From a checkpoint of a small transformer trained on Wikipedia: 2 heads of 64.
Each number is 128 + 24 x the weight over its row's rms, rounded and kept within 0 to 255. Layers, rows and columns count from 0. The size above them is the row's rms in percent of the matrix's.

# layer 3 attention output, 128x128, rms 0.0805, rows 0-104, columns 64-127
size [110 113  98 103 104 106  96 115 104  92 105  98 103  95  98 106  99 110 122  97  97 111  97 100  94  94  97  86  94  97  99 103  97  97 102  95 103 104 113  94  86  98 115  85  97  87 109 101 112  99  94  97  94 102  97 100  98  98  79 100 106 105 108  89 102  96 106 111  96 100 101  84 103  96 114  94 105  90  79  97 104 106 113  99  94 103  97  98 102 101 110  81  80  97 100 102  99 110  89  90  90 116 120  97  85]
[[137 113 105  98 157 116 119 111 122 102 100 162 126 105  89 157 127 179 147 132 113 134 120 111 139 105  80 137 146 139 172 111 143 118 134  94 119 136 112 132 146 155  92 114 130 113 145 105 132 144 137 118 109 117 165 160 112  91 113 146 166 127 158 139]
 [180 138 132 128 102 103 167 116 118 136 102 107 159 122  64 152 123 112 131 125 148 136 134  97 140  81 131 156 132  88 118 128 128 100 112 132 138 116 120 123 153 128 130 120 111 137 109 155 127 101 124 142 105 134 157 117 146 136 133  95  98 141 170 112]
 [128 152 147 110 140 180 108 171 160 153 141 112 138 128 138  96 140 104 157 107 105 120 126 133 154 116 163 124 153 102 112 111 131 132 148 116 110 153 135 127 155  81  98 143 116 138 146 126  85 128 122 127 148 121 105  86 127 113 146 112  88 111 107  90]
 [125 133  92 158 154 126 118 137 138 123 152 138 171 107 118 173 144 135 164 106 152 154 126 119 126 118 134 150  84 128 106 133 140 144 158 136 160 155 148 176 138 115 111 127 124 124  98 128 113  94 127 148 172 128 105 111 103 121 101  59 145  84 128 130]
 [125 138 144 145  89 157 144 140 174 135  84 106 133 101 177 158  96 120 155 136 134 107 122 151 119 133 119  98 163 117 148 109 123 119 164 122 106 141 108 148 135 150  38 116  95 135 133 146 123 164 161 128 151 120 109 114 189 123 155 167 108  99 136 139]
 [166 151 163 139 110 172  78 133 146 149 134 149 149 175 171 118 104  99 112  96 146  87  89 135 130 127 121  93 156 123 133 126 103 153 135 141  94 130 120  95  96 120 139 150 138 126 181  87 148 100 153 124  93 119 145  93 139 127 155 186 109 130 154 142]
 [127  96 111  99 142 151 144 122 100 121 164 127 100 137 134  98 118 122 131 134 136 159 115 159 177 155 129 134 120 145 112 133 159  91 103 149 107 166 148 131 123 166 148 170 113 125 155 130 108 132 115 127 117 126 100 170 117 174 110  65 117 136 138 157]
 [148 113 139 140 131 117 119 138 101 143 166 122 124 114 132 121 147 132 135 132  99 144 109  89 186 150 115 118 128 120 149 128 173 126 142 109 126 183 102 134 105 135 159 132 115 165 134 134 156 130 146 154 138 106 126 182 127 143 102 131 124 129 154 110]
 [131 152 164  77 175 131 114 124  91 153 155 126 150 131 109 114 144  86 138 135  99 165 159 131 135 146 119 123 115 136 139 136 115 138  98 148 156 131 110 147 121 152  85 132 124 155 145 140  97 103 120 121 149 159  84 141  92 153 135 117 125 164 112 143]
 [140 139 143 119  87 111 134 124 132 115 146 146  91 147 146 140  90 111 122 119 107 124 150  98 100 187 156 153 138 137 143 136  96 144 125 120 122  98  65 120 149 122 169 144 110 113 137 132 121 153 163 138 139 161 123 162 117 165 138 114 120 154 143 115]
 [140 102 135 114 100  91 157 119 122  78 145 141 135 133 130 114 135 140 148 110 129 148 120 176 115 147 132 113 149 126 118 116 139  96 110 159 175 154 141 134  55 113 136 112 142 114  97 119 123  70 152 160 164 174  86 111 121 154 147 121 103 121 155 169]
 [165 112  84  90 161 138  82 122 106  99 150 122  96 150 153  96 133 168 141  97 130 126 127 136 161 105  92 154 121 144 140 121 121  94 121 182 162  95 122 145 154 141  58 111 131 127 128 121 139 109 138 152 128 131 138 133 156 104 131 164 142 159 121 146]
 [122 134 116 134  89  97 135 123 120 146 100 153 144 152 128 120 144 147 148  93 145  90 131 147 131 110  88 123 124 167 136 159 119 151 166 114 123 133 156 133 106 152 129 105 146 130 116  90 117 108 120 128  97 142 114 137 121 183 152 164 154  70 108  92]
 [106 132 111 164 125 118 121 130 106 121 154 125 113 106 123 161 166 154 178 120  90 119  70 102 105 151 153 109 117  77 117 132 143 119 143 131 119 157  96 109  90 162 133 106 125 115 160 141 118 135 105 117 138 127 153 140 162 105 124 161 132 108 143  91]
 [146 134 103 148 132 119 150 149 115 139 124 129 202 105 100 110 138 141 122 101 137 137 127 143 112 112 136 156 195 103 111 105 117  99 117 128 127  76 132 127 130 175 135 117 127 118 137 118 134 136 148 137 124 122 129 129  91 112 133  97 120 123 156 157]
 [106  85 159 132 156 134 110 113 119 128  64 149 143 121 129 136 133 116 121 131 125  70 126 148 105 167 113 113 112 112 116 111 119 115 112 153 106 126 108 103 138 149 100 133  84 126  99 137  86 149 159 122 124 108 122 118 167 141 129 140 139 133 112 152]
 [126 124  99 127 107 140 137 131 165 111 172 107 154 123 193 102 109 169 131 138 146 128 120 110 147 120 129  84 154 149 155 149 158 141 121 111  96 172 136 122 129 121 108 138  85 159  89 125 172 161  85 175 118 100 117 150 141 127 139 106 135 135 102  93]
 [135 131 155 173 136 122 132 114  75  87 118 116 142 149 109 127 141  87 132 166 153 106 118 138 120 131 179 102 121 166 124 144 127 179 148 131  77 130 143 151 167 141 102 122  75 141 119 110 104 121 114 125 177 126 123 134 113 181 146  89  95 133 146 144]
 [146 113 109 105 127  88 141  94 105 108 168 129 131 174 166 102 128 103 124 173 168 155  75 138 110 127 148 157 151 141 123 151  89 132 133 116  86 114 130 140 171 113 131  96 143 135 123 176 129 154 109 138 114  73 144 142 105 122 108  95 127 117 107 146]
 [112 164 150 157 125 109 119 141  97 149 143 135  89 154 109 181 111 142 116 143 128 145 137  98 148 112  97 123 154 125 174  95 158 132 138 109 116 140 152 162 136 145 104 114 159 116 100 103 141 115 116 136 165 127 123 110  87 142 171 134 127  95 100 114]
 [154 118 132 123 165 116 142 111 133 147 129 132 110 131 103  72 143 189 137 153 118 143 116 104 130 118 104 138 100 110 106 116 114 112 104 134 118 168 150 116 157 102 163 100 181 139 137 110  84 150 133 169 112 146 136 124  87 120 128  80 114 173 136 107]
 [144 127 129 181 119 108 150 129 166 133 111 128  99  89 189 127  85 121 146 146 132 129 136  95 114 102 161 127 151 124 154 108 127 129 145  99 132 111 138 109 109 117 106 153 135 147 138  98 106 141 156 173 111 136 101  80 140 114 123 131 136 140 113 132]
 [ 90 140 104 124 120 149 115 158 126 134  86 100 152 113 133 102 138 176  84 127 105 135  99  95 115 122 142 121 136  99 131 132 101 146 148 147 132 133 134 116 102 139 128  89 131 118 121 114 118 122 129 151 103 131 133 130 138 147 118 147 138 141 114 146]
 [137 106 117 120 153 100 126 111  90 163 133 116 159 134 114 104 146 150 104 100  96 143 128 129 105 102 144 134 121 112 120 128 106 129  91 119 130 143  73 127 131  99 105 156 113 107 177 106 152 140 144 107  95 124 150 110 136 140 174 100 116 133  68 158]
 [102 140 137 173 155  89 143 113  74 149 160 106 125 172  98 107 118 110 114 123 144 122  82 132 126 146 164 130 169 134 112 133 108 120 166 146 132 160 137 139 100 145 112 123 171  98 166 143 144 149 144 119 111 175 127 111 121 162  95 154 138 140 113 156]
 [119 128 137 109  90 137 147 101 129 104 137 121  83 127 108 119 110 139 136 107 180 143 156 118 173 155 147 144 122 133 122 135 135 116  89 161 125 141 128 143 114 109 144 155 127 124 114 147 124 141 130 155 150 160 170 167 108 149 120 101 153 122  77  88]
 [131  94 134 153 137 161 147 131 182 115 130 111 132 119 130 117 119 101 136 135 135 165 100 143 155  95  86  95 130 132 106 117 123 145 125 110 114 121 137 123 105 158 128 141 141 115 158 136 106 140 129  82 135 157 140 148 135 150 133 121  80  90 120 104]
 [116 147 106 112 130 148 138 106 117 109 105 123 145 153 100 130 174 151 138 136 131 134 133 155 131 107 143 159 161 143 109 166 109 146 146 153 136 125 100 162 126 150 156 163 127 176 151  80 123 127 107 109 131 134 118 139  87 133 104 100 131  89 133 112]
 [ 96 118 122 107 126 134 151 180  83 139 127 153 121 147 116 172 173 116 111 153 140 125 134 128 103 154 137 137  97 108  99 135 137 137 132 128 142 103 151  89 133 125  74 143 162  77 136 123 117 142 119 128  98 134 137 125 142 131 114 133 119 112 103 158]
 [ 99 121 146 101 155  95 126 104 107 122 107 150 152 134 105 157 152 130  96 150 118 120  74 110 105 100 106 165  85  89  94 133  98 167 120 111 148  93 138 136 163 145 113 147 154 149 158 152 122 152 133 155  84 126 121 107 119  98 148 167 139 155  94 117]
 [102 156 120  99 138 127 147 109 168 135 102 126 150 140  93 151  93 115 114 139 131 130 120 122 117 113 148 137 126 129 108 100 110 119 156 102 120 114 109 158 139 116 129 141 108 120 161  96 127 153 117 124 127 144 131  91 171 146 118 111 125 137 109  91]
 [104  92 134 113 125 161 123 157 150 127 131 112 118 107 162 122 157 122  99 138 103 125 128 148 161 135 124 156 107 146  72 110 143 142 145 126 100 129 174 104 128 138 109 123 172 132 160 131 117 129 111 118 113 114 122 135 132 120 123 115  93 120  94 181]
 [123  98 141 132 118 151 130 141 148 148 137 110 149 147 143 136 112 144 147 146 151  96  97 165 123 107  94 122 134 119 182 135  86 141 117 114 145  87 137 104 127 132  91 131 128 160 123 123 168 113 117 103 149 152 117 133 153 150 116 134 128  77 114 126]
 [158 107 129 117 126 114 143 133 121  92 139 138 125 134 100 122 143  95 104 108 140  78 160 142  96  95 130 105 142  89 151 142 105 169 103  81 118 103 136 142 187 102 152 123  94  94  95  98 122 114 157 143 141 117 142 100 131 134 115 125 134 119  90 123]
 [115 129  95 160 178 125 124  88 123 118 121 100 149 122 144  94 107 159 133 130 120 130 175 119 116 151  91  89 159 131 139 135 117 128 120 126 113 147 128 138 100 108 154 106 110 125 118 133 122 143 138 174 115 139  87 137 118 131 118 137 141 121  99 110]
 [120 142 146 124 113  94 151 113  76 129 118 162 154 146 110  98 147 183 134  95 105 121 138 121 133 107 173 145 112 127 110 147 138 103 133 145  85 140 134 172 166 115 163 123 112 119  86 132 114 136 135 129 140 163 106 174 143 166 117 149 134 164 137 107]
 [139 148 122 140 129 147 109 169 134 108 136 132  86 155 150 143 111 131 139 146 146 113 133 168 160 164 118 118 112 125 135 133 120 177 143  84 134 122 123 139  81 143 146 140 146 102 127 137 145  67 141  89 120  48 132 143 132 117 173 102 101  99 146 160]
 [138 159 126 113 104 138 139 120 120 110 139  79 117 148  88 148 165 138 116 158 136 145 150 128 174 128 138 141 125 123 130 148 125 128 137 130 152 142 137 134 137 130 116 103 138 154 143 155 131 170  97 103 143 164 111 102 109 124 106 115 130 142 116 106]
 [129 167 108 164  86 136 123 116  92 171 102 130 121 120 129 139 122 124 117 128 140 118 103  92 111 148 126 107 103 137  99 113 133  61 125 133 146 156 108 157 147 135 112 130 125 126 128 135 110 123 143 110 170 137 127 151 149 148 120 130 163 144 156 110]
 [142  41 128 126 128 149  81 170  93 131 135 132 112 142 126 129 179  93 146 107 142  97 102 137  97 116  95 103  91 145 142  83 147 149 104 108 128 101 124 111 127 115 119 142 150 136 105 140 130 147 132 130 114 127 128 126 119 117 123 109 146 118 148 101]
 [112 120 107 113 140 105 100 126 133 143 123 169 144 144 126 127 132 134 130 111 122 169 153 131 190 159 162 103 158 115 181 115 137  95 130 149 134 138 121 132 131 146 118 149 152  95 159 131 147 114 157 152 111  90 149  95 169 129 116 148 139 117 113 117]
 [112 127 138 157 121 131 127 166 151 109  96 155 139 165 114 144 129 115 132 137 127 111  84 177 115 140 137 147 138 151 146 121 123 137 121 108 146  97 155 104 140  86 145 157  90 116 128 157  78 101 141 132 154  90 136 128 123 114 112  72 130 117 132 144]
 [113 125 135 103 112  99 117 142 103 112 136 103 146 138 142 150  92  92 154 119 136 141 118 147 143 160  92 109  95 120 178 127 112 135 149 150 123 116  77 151 140 107  97 128 108  83 151 110 125 142 148 126 131 139 148 109 129 174 113 128 155 113 116 120]
 [121 167 131 100 138 140 143 152 188 143 107 116 135 155 107  88 142 139 104 120 135 118 146 129  86 127 152 138 127 105 162 156 128 120 133 144 129 131 137 161 121 107 159 120 143 133 132 134 115 122 144 145 128 147 151 107 136 129  98 152  91 118  86 131]
 [116 110 145 126 109  90 106 136 150 144 113 140 167  98 120 152  95 162 138 139  95 129 123 144 164 125 115 135 111 112 149 135 142 159 135 108 126 114 143 147 102  98 150 112 122 132 123 146 117 121  90  95  83 107 112 123 190 126 151 145 141 102 153 134]
 [137 153  94 160 111 148 173 142 136 114 134 142 142 147 109 104 139 123 115 138 129 160 126 146 135 147 111 124 120  94 123 176 115 108 130 128 134 142 165 119  78 120 168  81 121 124 118 133 118 132 127 109 124  87  86 127  97 139 111 112 130  93 148 135]
 [110 144 174 114 134 144 151 142 126 133 148 139 118 117  83 117 128  96 106 124 138 114  92 142 112 123 124 130  98 125 117 128 117 106 150  96 191 139 121 127  85 117 144 150 131  97 139 126 120 120 126 125 112 137 147 138 120  73 147  96 137 125 137  72]
 [136 148 152 143 160 144  80  86 125 121 157 162 104 126 125 128 132 159 147 154 111 105 131 109  91  92 143 146 173 143 107 135  92 151 101 154 149 133 125 106 120 125 154 130 142 133  85 125 122 124 141 160  98 149 111 164 100 115 125 111 127 142 103 166]
 [112 156 118 121 129 151 127  98 120  98 119 100 143 130 101 136 151 110 152  98  88 101 155 140 132  97 123 163 168 140 124 158 159 141 131  77 159 156 122 155 141 140 128 101  91 110 114 106 117 131 116 106 112 126 126 123  85  87 123 113 152 133  97 147]
 [158 155 155 177 172 147 107 129 137 136 169 122  93 144 128 123 127 128 118 121 162 112 128 115 161 150 112 152 158 177  63 160 132 142 105  90 133 104 118 113 121 107 209 141 159 119 154 131 118 119 105 159 121 135 134 142 104 126 163 129 124 141 105 150]
 [102 123 105 170  80 122 107 125  99 102 146 133 112 174 111 133 106 102 115 120 130 101 120 148 123 127 160 105 110 108 100 127 109 117 135 132 150 173 129 143 151 184 133 120 146 111 137 137 101 162 109 116 130 106 130 132 102 132  83 146  87 127  96 163]
 [120 149  86 150 102 177 131 124 115 120 110 131 120 101 150 136 126 139  91 134 115 113 156 115 113 109 140 104 144 107 110 101 138 167 131 100 160 130 119 140 134  90 128 153 128 136 109 124 130 127  96 101  67 145  92 145 151 132 145  86 104 122 155 127]
 [116 128  95  94 144 115 158 123 129 117 129 123 130 115 155 145 157 153 204 154 143 155 158 129 123 141 166 126 108 132  99 127 142 154 139 125 159 121  95 108 148 136 157 117 122 142 149 147 153 135  96 118 130 149 146 141 136 146  87 118 156 142 155 135]
 [121 129 105  84 136 148 102 111  94  91 142 108  94 131 142 146 126 123 120 130  95 101 138 120 120 129 109 105 119 118 129 111 114 110 125 115 146  79 159 121 127 122 125 142 140 121  86 150 118  98 143 100 147 113  83 122 123 145 125  89 144 157 131 156]
 [149 145 112  68 176 109 122 118 138 120  96 169 102  68 133 145  88 148 142 112 116 155 136 132 156 125 162 149 132 129 151 117 104 127 107 111 136 135 179 114 122 155 130 140  93 104 133 137 129 146 136 129 175 141 151  95 108 125 124 107 139 162 145 157]
 [127 153  96 158 156 199 112 111 140 152 171  81 139 163 144 118 168  80 128 144 100 167 130 143 151 168 153 122 104 159 110 153 131 133  95 157 140 178 138 161 130 124 130 114 160 111 105 157 125 147 128 133 130 120 116 119 120 141 125 114 128 125 139 116]
 [ 90 111 161 136 130 122 160  93 133 152 104  88 122 151  99 133 161 133 125 114 134  99 164 142 146 147 133 134 123 113 119 101 130 104 124  94 152 153 121 115 141 130 143 146 111 114 150  99 154 119 113 107 124 102 141 128 129 124 118 152  89 125 141 125]
 [127 110 115 133 123 109  73 140 115 136 140 140 128 117 158 156 142 122 127 158 143 115 115 116 136 115 136  92 102 121 112 147 125 114 132 133 107 221 109 122  71 120  98 109 130 137 142 114 125 116 117 135 173 130 111 131 120 143 179 118 100 102 127 171]
 [ 97 157 102 167  78 162 165 148 159 134 122 132 105 147 104 131 115 138 118 122 126  88 108  93 152 158 125 113 171 140 155  98 165  99 135 146 135 111  99 123 113 124 116 132 112 107 151 125 146 165 150  87 117 145 134 115 111 123 107 147 138 136 130 159]
 [152  94 176 126 149 109 143 113 124 135 117 135 142 135 131 111 157 189 144 122 128 167 106  86 103 123 145 140 123 118 136 135 140 145 153 109  98  96 126 133 131 143 129 130  96 119 118 133 120 121 141 131 134 141 136 114 172  78 130 145 119 132 168  87]
 [148 138 167 153 171  79 113 108 119 145 142 142 152  95 120 126  90 156 174 115 128 145 102 160  98 134 180 138 142 131 159 153 112 157 153 124 118 105 139 121 132  97 117 115 133 147 123 111 128  91 140 132 138 148 129 117 101 164  94 169 137 157 121 112]
 [ 89 133 133 160 112 112 138 108  99 154  94 149 153 109 135 133 127 149 153  93 127  85 146 146 108 153 137 166 183 131 132 144  79 139 139 113 128 127 128 142 133 120 116 119 136 127 128 132 159 112 141 145 140 146 140 104 147 172 142 126 139 156 156  84]
 [125 138 116 117 124 142 125 130 164  60 116 117  92 131 107 142 137  96 125 101 142 151 129 110 132 108 125 172  55 104 102 144  97 140 117 127 127 131 130 106 110 137 117 134 158  87 132 142 136 120 106 119 131 133  93 124 132  94 118 145 112 136 158 145]
 [145 129  68 145 113  88 153 129 154 114 157 128 135  99 119  78 111 143 133 120 129  75 103 126 167 109 157 106 140 145 114 121 128  90 139  94 102 168 109 110 134 203 127 142 131 135 118  99 152 148 116 114 143 135 155 135 172 112 103 134 144 115 132 130]
 [129 140 115 150  92 155 123 125  97 117 135 126 123 148 149 129 121 150 101 131 162 113 130 113  99 121 103 132 118 136 131 114 161 125 176 119 114 119 110 126 148 122 127 130 126  98 147 119 149 156 106  94 106 125 135  86 180  94 132 166 139 140 111 148]
 [158 121 107  96  88 140 105 123  89 127 172 131 125 146 122 150 104 132 100 184 142 127  79 110 147 132  85 118 116 167 124 155 158 123 157 144 100 134 162 143 106 135 145 153 172 144 112 140 108 150 118 147 101 106 108 140 126 172 116 164 115 102 142 121]
 [146 125 108 163 139 140  88 162 104 102 121 135 139 152 147  61  76 111 123 124 131  84 125 148 116 145 120  99 131 133 160  88 125 117 151 113 114 149  83  87 110 148 141 120 129 131 117 136 131 120 126 151 118 158 154 139 158  97 128 122 124 142 140 148]
 [118 106 109 118 101 114 130 120 137 129 152 152 102 184 143  88 117 155 127 141 153 137 108 159 107  87  86 134 138 104 116 140 110 108 126 111 137 119 126 162  92 100 129 112 132 110 143 123  82 122 134 142 122 116 128 155 138 132 109 111 127  98 154 117]
 [136  88 159 117 132 146 123  95 157 155 103 107 128 146 107 164 132 128 154 128 100 112 155  94 116 132 185 136 142 120 107 139 116 122 116  98 145 117  98 135 126 119 138 148 124 103 165 125 134 115 158 142 118 134 147  65 105 163  95 154 163 130 117 132]
 [164  94 127 152 125 114  87 144 103 101 139 118 109 102 123 117  98 134 128 116 110  67 150 111 143 125 138 132 119 103 126 136  65 119 104 136 119 152 130 114 131  85 107 119 119  93 109 144 104 126 126 136 109 109 119 101 150 143 135 111 121  90 113 178]
 [ 82 108 171 147 145 130  99 145 125 123 103 106 123 131 124 135 130  85 100 134  92  51 137 132 157 177 102 107  77 148 120 102  90 147 158 121 122 110 152 116 123 113 144 143 173  96 146 106 134 119  94 107 109 100 132 140 134  72 135 154 109 138 104 137]
 [131 136 104 106 174 137  62 150 111  94  88  93 126 141 138 132 144 122 123 118 151 154 132 122 118 146 111 125 107 123 118 140 161 115 103 106 118 143 137 124  93 145 114 105  95 134 137 144 104 125 158 117 110 135 133 135 122 140 126 133  87  93 107 134]
 [124  87  99 125 107 122 101 140 119 142 113 149 123 113 147 149 107 152 102  97 155 115 131 175 145 145 126 107 148 156 103 100 121 125 140 151 130 159 157 139 125 141 127 159 131  80 144 167 172 116 150 117 121 116 157  93 138 127 107 188 135 115 115 151]
 [129 117 142 100 149  93 111 126 123 119 126 179 152 159 134 127 104 136 146 160  99 148 143 150 140 107 102 164 156 100 135 127 125 135 127 135 123 101 109 129 161 125  54 153 147  89 129 116 160 133 165 119 166 157 168 151 116 141 103 143 132 130 124 127]
 [129 152 110 107 175 138 112 101 100 148 129 156 119 170  98 155 137 119 121 127 112 169 114 110 179 141 170 123 106 101 106 153 123 142 107 124 148 132 106 155 134 137 161 130 141 135 157 139 152 138 128 160 135  96 139 132 140 120 122 116 123 152 129 101]
 [ 85 122 134 133  83 128 155  81 120 114 112 117 101 106 106 148 142 157 112 120 155 120 128 140 166 116 125 129 111 159 144  93 129 118 124 108 118 120 102  94 116 153 159 133 115 173 124 136 120 104 104 105 133 131 124 120 116 149 126  69 125 100 110 105]
 [114 157 136 140 134 136 118 142 146 135  93 149 145 110 126 170 129 130 132 131 119 142 153 117  95 145 135 102 125  81 140 139 115 208 126  95 159 124 128 150 147  73  86 183 155 137 128  99 150 103 121 110 114 137  99 113 152 136 136 155 126 121 110 118]
 [119 104 105  94 127 146 171 118 148 121 154 102 146 136 114 101 114 106 112 134 129 124 175 129 154 125 113 149 134 162 113 120 145 103 118 102 154 130 118  89  97 121 140 116 159 109 141 124 117 176 116 115 148 122 136 116 101  83 105 148 105 134 169 123]
 [136 118 150  74  99 115 139  92 131 121 119 147 147 129 151 153 134 139 167 173 108 195  95 152 149 138 130 160 149 158 147 173 158 121 153 187 140  97 118 133 143 126 122 116 121 110 134  73  86 172 134 109 106 134 147 111 157 108  94  72 137 115 141 143]
 [114  91 136 118  98 150 136 116 128 129 136 151 151 140 109 147 127 159 105 122 118 128 139 120 159 160 150  75  77 117 116 132 125 143 153 145  87 132 112 102 146 167 154 184  85 126 143 151 157 167 124 113  98 140 151 149 142 136 143 155 128 135 136 172]
 [ 94 149 164 157  65 130 146 132 138 145 147 179 107 134 163 136 140  86 102 123 134 114 108 136 133 106 137  98 138 148 133 164  99 170 152 152 139 149 143 175 114 109  80 145 106 123 106 131 132 155  81 141 132 149 130 164 121 137 177  97 105  70 145 135]
 [121 144 154 128 156 143 132 108 115 126 154 124 146 109 113 154 133 141 157  98 100 169  99 148 120  98 132 139  61 130 123 101 109  76 125 142 135 134 155 182 138 134 143 103 109 133 104 138  95 125 111 103 144 163  91 121 128 159 129  90  57 125 145 131]
 [116 148 154 138 158 148 125 124  72 134 132 105 124 167 140 141 129 173 140 108 128 140 136  96  78 154  99 167 129 120 133  84 128  99 133 141 134 126 139 125 130  78 152 101 125 115  86 116  80 141 134 189 130 155 114 106 124 124 111 158 152 127 122 102]
 [144 119 133 164 145 166 153 111 168 150 150 113 122 111 145 118 100 109 105 100 166 129 195 110 115 133 129 124 119 118 162 120 181 125 123 130 112 173 112 117 127 158 127 145 185 135 108  95 126 137 139 121  73 143 139 115 153 132 114 120 167 100 131 120]
 [144 117 112 144 123 175  86 149 149 133 136 135 116 135 114 128 130 115 169 118 162 135 110 147 142 120 113  98 125 129 146  99 184  96 113 106 113 136 123 127 163  84 148 135 128 114  89 162 118  99 115 104 101 102 152 137 164 109 128 153 139 128 152  99]
 [139  98 114 160 142 133 168 115 155 122 137 156 137 189 133 102 116 137  91 127 137 149 129 102 148 133 129 173 149 128 155 146 177 120 128 146 109  93 109 129 134 109 159 126  93 135 144 129 174 145 120 131 130 139 123 115  99 124 135 131 157 118 183  89]
 [124 140  79 121 142 151 142 111 153 131 134 156 142 128 117 144 115 159 121 115 114 180  86 134 145 129 117 118 123 115 159 117 185 137 119 120 131 133 119 113 143 105 114 116 133 122 101 143 101  88 103 131 105 122 113 121 143 110 107 184 110 124 110 107]
 [147 152 131 107 171 136 149  96 130 145 121 136 135  95 112 128 106 121 140 131 124 179 147 115 182 142 118 147 144 126 116 138 124 119 109 130 138 153 115 129 135 135 159 110 159 193 137 115 114 126 107 120 116 168 155 157 125 139 139 109 150 136 126 149]
 [142 144 120 102 135 121 140  97 120 140 184 139 147 164 125 116 108 102 131 111 122 123 111 145 158 153 151 130 115 123 108 166  74  95 129 164 139 117 110  50 105 158 126 101 140 126 164 148 162 187 133 139 120 115 135 141 120 113 139 126 122 153 121 137]
 [157 116 112 175 152 156 139 100 153 148 137 135 149 107 153 154 121 141 124 125 112 138 153 150 139 172 109  97 134 100 134  83 160  97 143 120 115 113 135 129 106 117  92 154 155 139  86 135 130 151 140 143 149 144 111 148  96 184 119 120 134  93 125 106]
 [ 99 138  96 134 128 128 133 148 116 111 135 145 165 148 109 148 146 146 138 134 179 143 133 151 174 113 113 182 147 105 111 116 106 111 146  85  99 103 127 157 134 157 128 132 100 113 123 124 162  97 140 132 108 107 139 129 115 146 143 111 109 145 117 164]
 [130 107 148 112 142 109 138  90 134 103 126 123 158 121 111 125 151 109 132 118 147 164 147 109 156 124 126 149 105 106 116 140 145 144 145 153 104 135 152 139 152 144 108  84  93  92 119 139 108 114 115 164 124 129 183 126 132  93 128 119 133 117 161  75]
 [156 174 111 123 116 147 145 136 148 103 141 122 152 128 126 153 139 118 117 145 147 124 166 153 131 158 134 138 145 147 158 136 176 115  85 159 120  99 113 127 110 145 113  97 147 119 140 139  88 148 165 145 117 163 112 121  99  83 101 112 117 106 151 128]
 [129 143 153 124 104 113 138 143 117 117 100 117 142  95 137 164 132 126 125 176 150 164 105 113 161  81 125 118 133 133 106 122 151 123 118 108 129 128 107 163 128 175 137 124 156 121 157 171 142 142 145  92 146 103 138 113 121 120 135 141 105 123 143  93]
 [162 123 113 156 114 127 114 116 161 168 139 108 126  89 125 133 143 113 131 147 168 151 171 116 122 117 150 115 108 126 140  89 129 113 102 142 125 110 128  86 157 126 164 141 153 103 151 119 169 144 143  86 162 141 139 133 126 129 107 156 135 131 121 123]
 [125 151 128 133 104 142 118 120 103 135 104 102 125  72 136 111 142  95  97 110 138 111 165 153 119 101  95  90 109 149 100 125 159 151 140 130  75 144 117  96 131 148 133 167 165 100 159 128 116 165 115 148 144 104 127 131 172 116 141  96 115 119  74 149]
 [ 78 124 148 116  94 134 127 119 160 121  76 140 124 172 112 158 131  76 111  78 112 137  87 168 133 138 120 121 155 121 100 138 157 161 166 133  95  81 138 151 136 112 157 146 100  96 111 125 161 136 118 131 137 132 134  85 150 147 114 107 134 140 114 130]
 [154 111 129 155 117 147 112 112 102 155 145  76 109 152 148 158 122 132  95 147 129 158 118 110  99 163 138 137 154 117 113 120 115 131 154 102  88  80 156 132 171 141 130 149 155 125  90  94 148 116 119 136 123  86 142 120 141  96 139  90 104 132 123  79]
 [106 126 114  86 174 142 115 149 118 127 129 129 115 169 140 123 106 123 147 107 126 119 112 124  96 122 115 135 117  67 160 127 113 136  91 146 122 115 123 125 118 114 120 110 106  90 169 103 136 202 142 125  81 132 136 119 139 114 137 153 179 104 145 133]
 [137 105 124 100 136 133 114 133 154 142 116 118 119 125 133 103 137 165 141 136 145 129 117 132 113 123  95 130 182 145 178  87 128 124 114 119 124 112 109 104 117 183 126 122 138 100 130 136 104 111 145 122 123 155 162  99 100 145 129 173 145  99 172 142]
 [132 111 153 148 110 147 128 134 106 109 162 141 133 107 145 138 131 141 112 170  85 119 100 110 154 135 109 129 189 142 131 136 106 136 114 156 138 105 140 127 159 158 161 169 103 147 125 148 127  70 100 115 107 120  88 153 143 107 143 112 108 141 157 152]
 [ 88 104 158 106 109 109 113 135 130 162 125 146 162 136 115 119  92 123 125 138 141 156 106 146 154 138 185 121  97 102 161 139 143 138 142 122 144 132 102 159 147  71 110 159  87 138 112  98 155 120 109 164 122 157  90 117 129 153 111 163 145 104 174  95]
 [120 139 147 122 164 104 175 111 106 147 129  70 114 150  82 145 154 121 129 136 120 169 115 142 129  97 177 139 118 156 132 178  93 179  91 133 139 103 124 158 119 173 109 121 106 116 144 130 105 150 138 143 127 143 107 120 149 128  91 108 152 131 107 140]
 [115 158 129 127 119 144 133 124 141 154 110 113 111 104 104 148 129 109 133 109 105 134 131  96  75 123 125 111 127 117 133 106 134 118  97 108 121  81 116 133 158 137 107 115 144 119 168 117 161 128 117 120  89 145 144  87 136 133 115 128 132 150 105 163]
 [105  89 146 152  75 107 127 137 172 159 159 139 117 106 120 171 121 117 149 122 106 119 114  99 113 177 140 125 100 158 115  98 129 136 127 135 119 126 151  90 143 125 158 109 124 164 110 132 134 130 126 110 118 129 142 171 108 121 148 141 136  89 157 128]]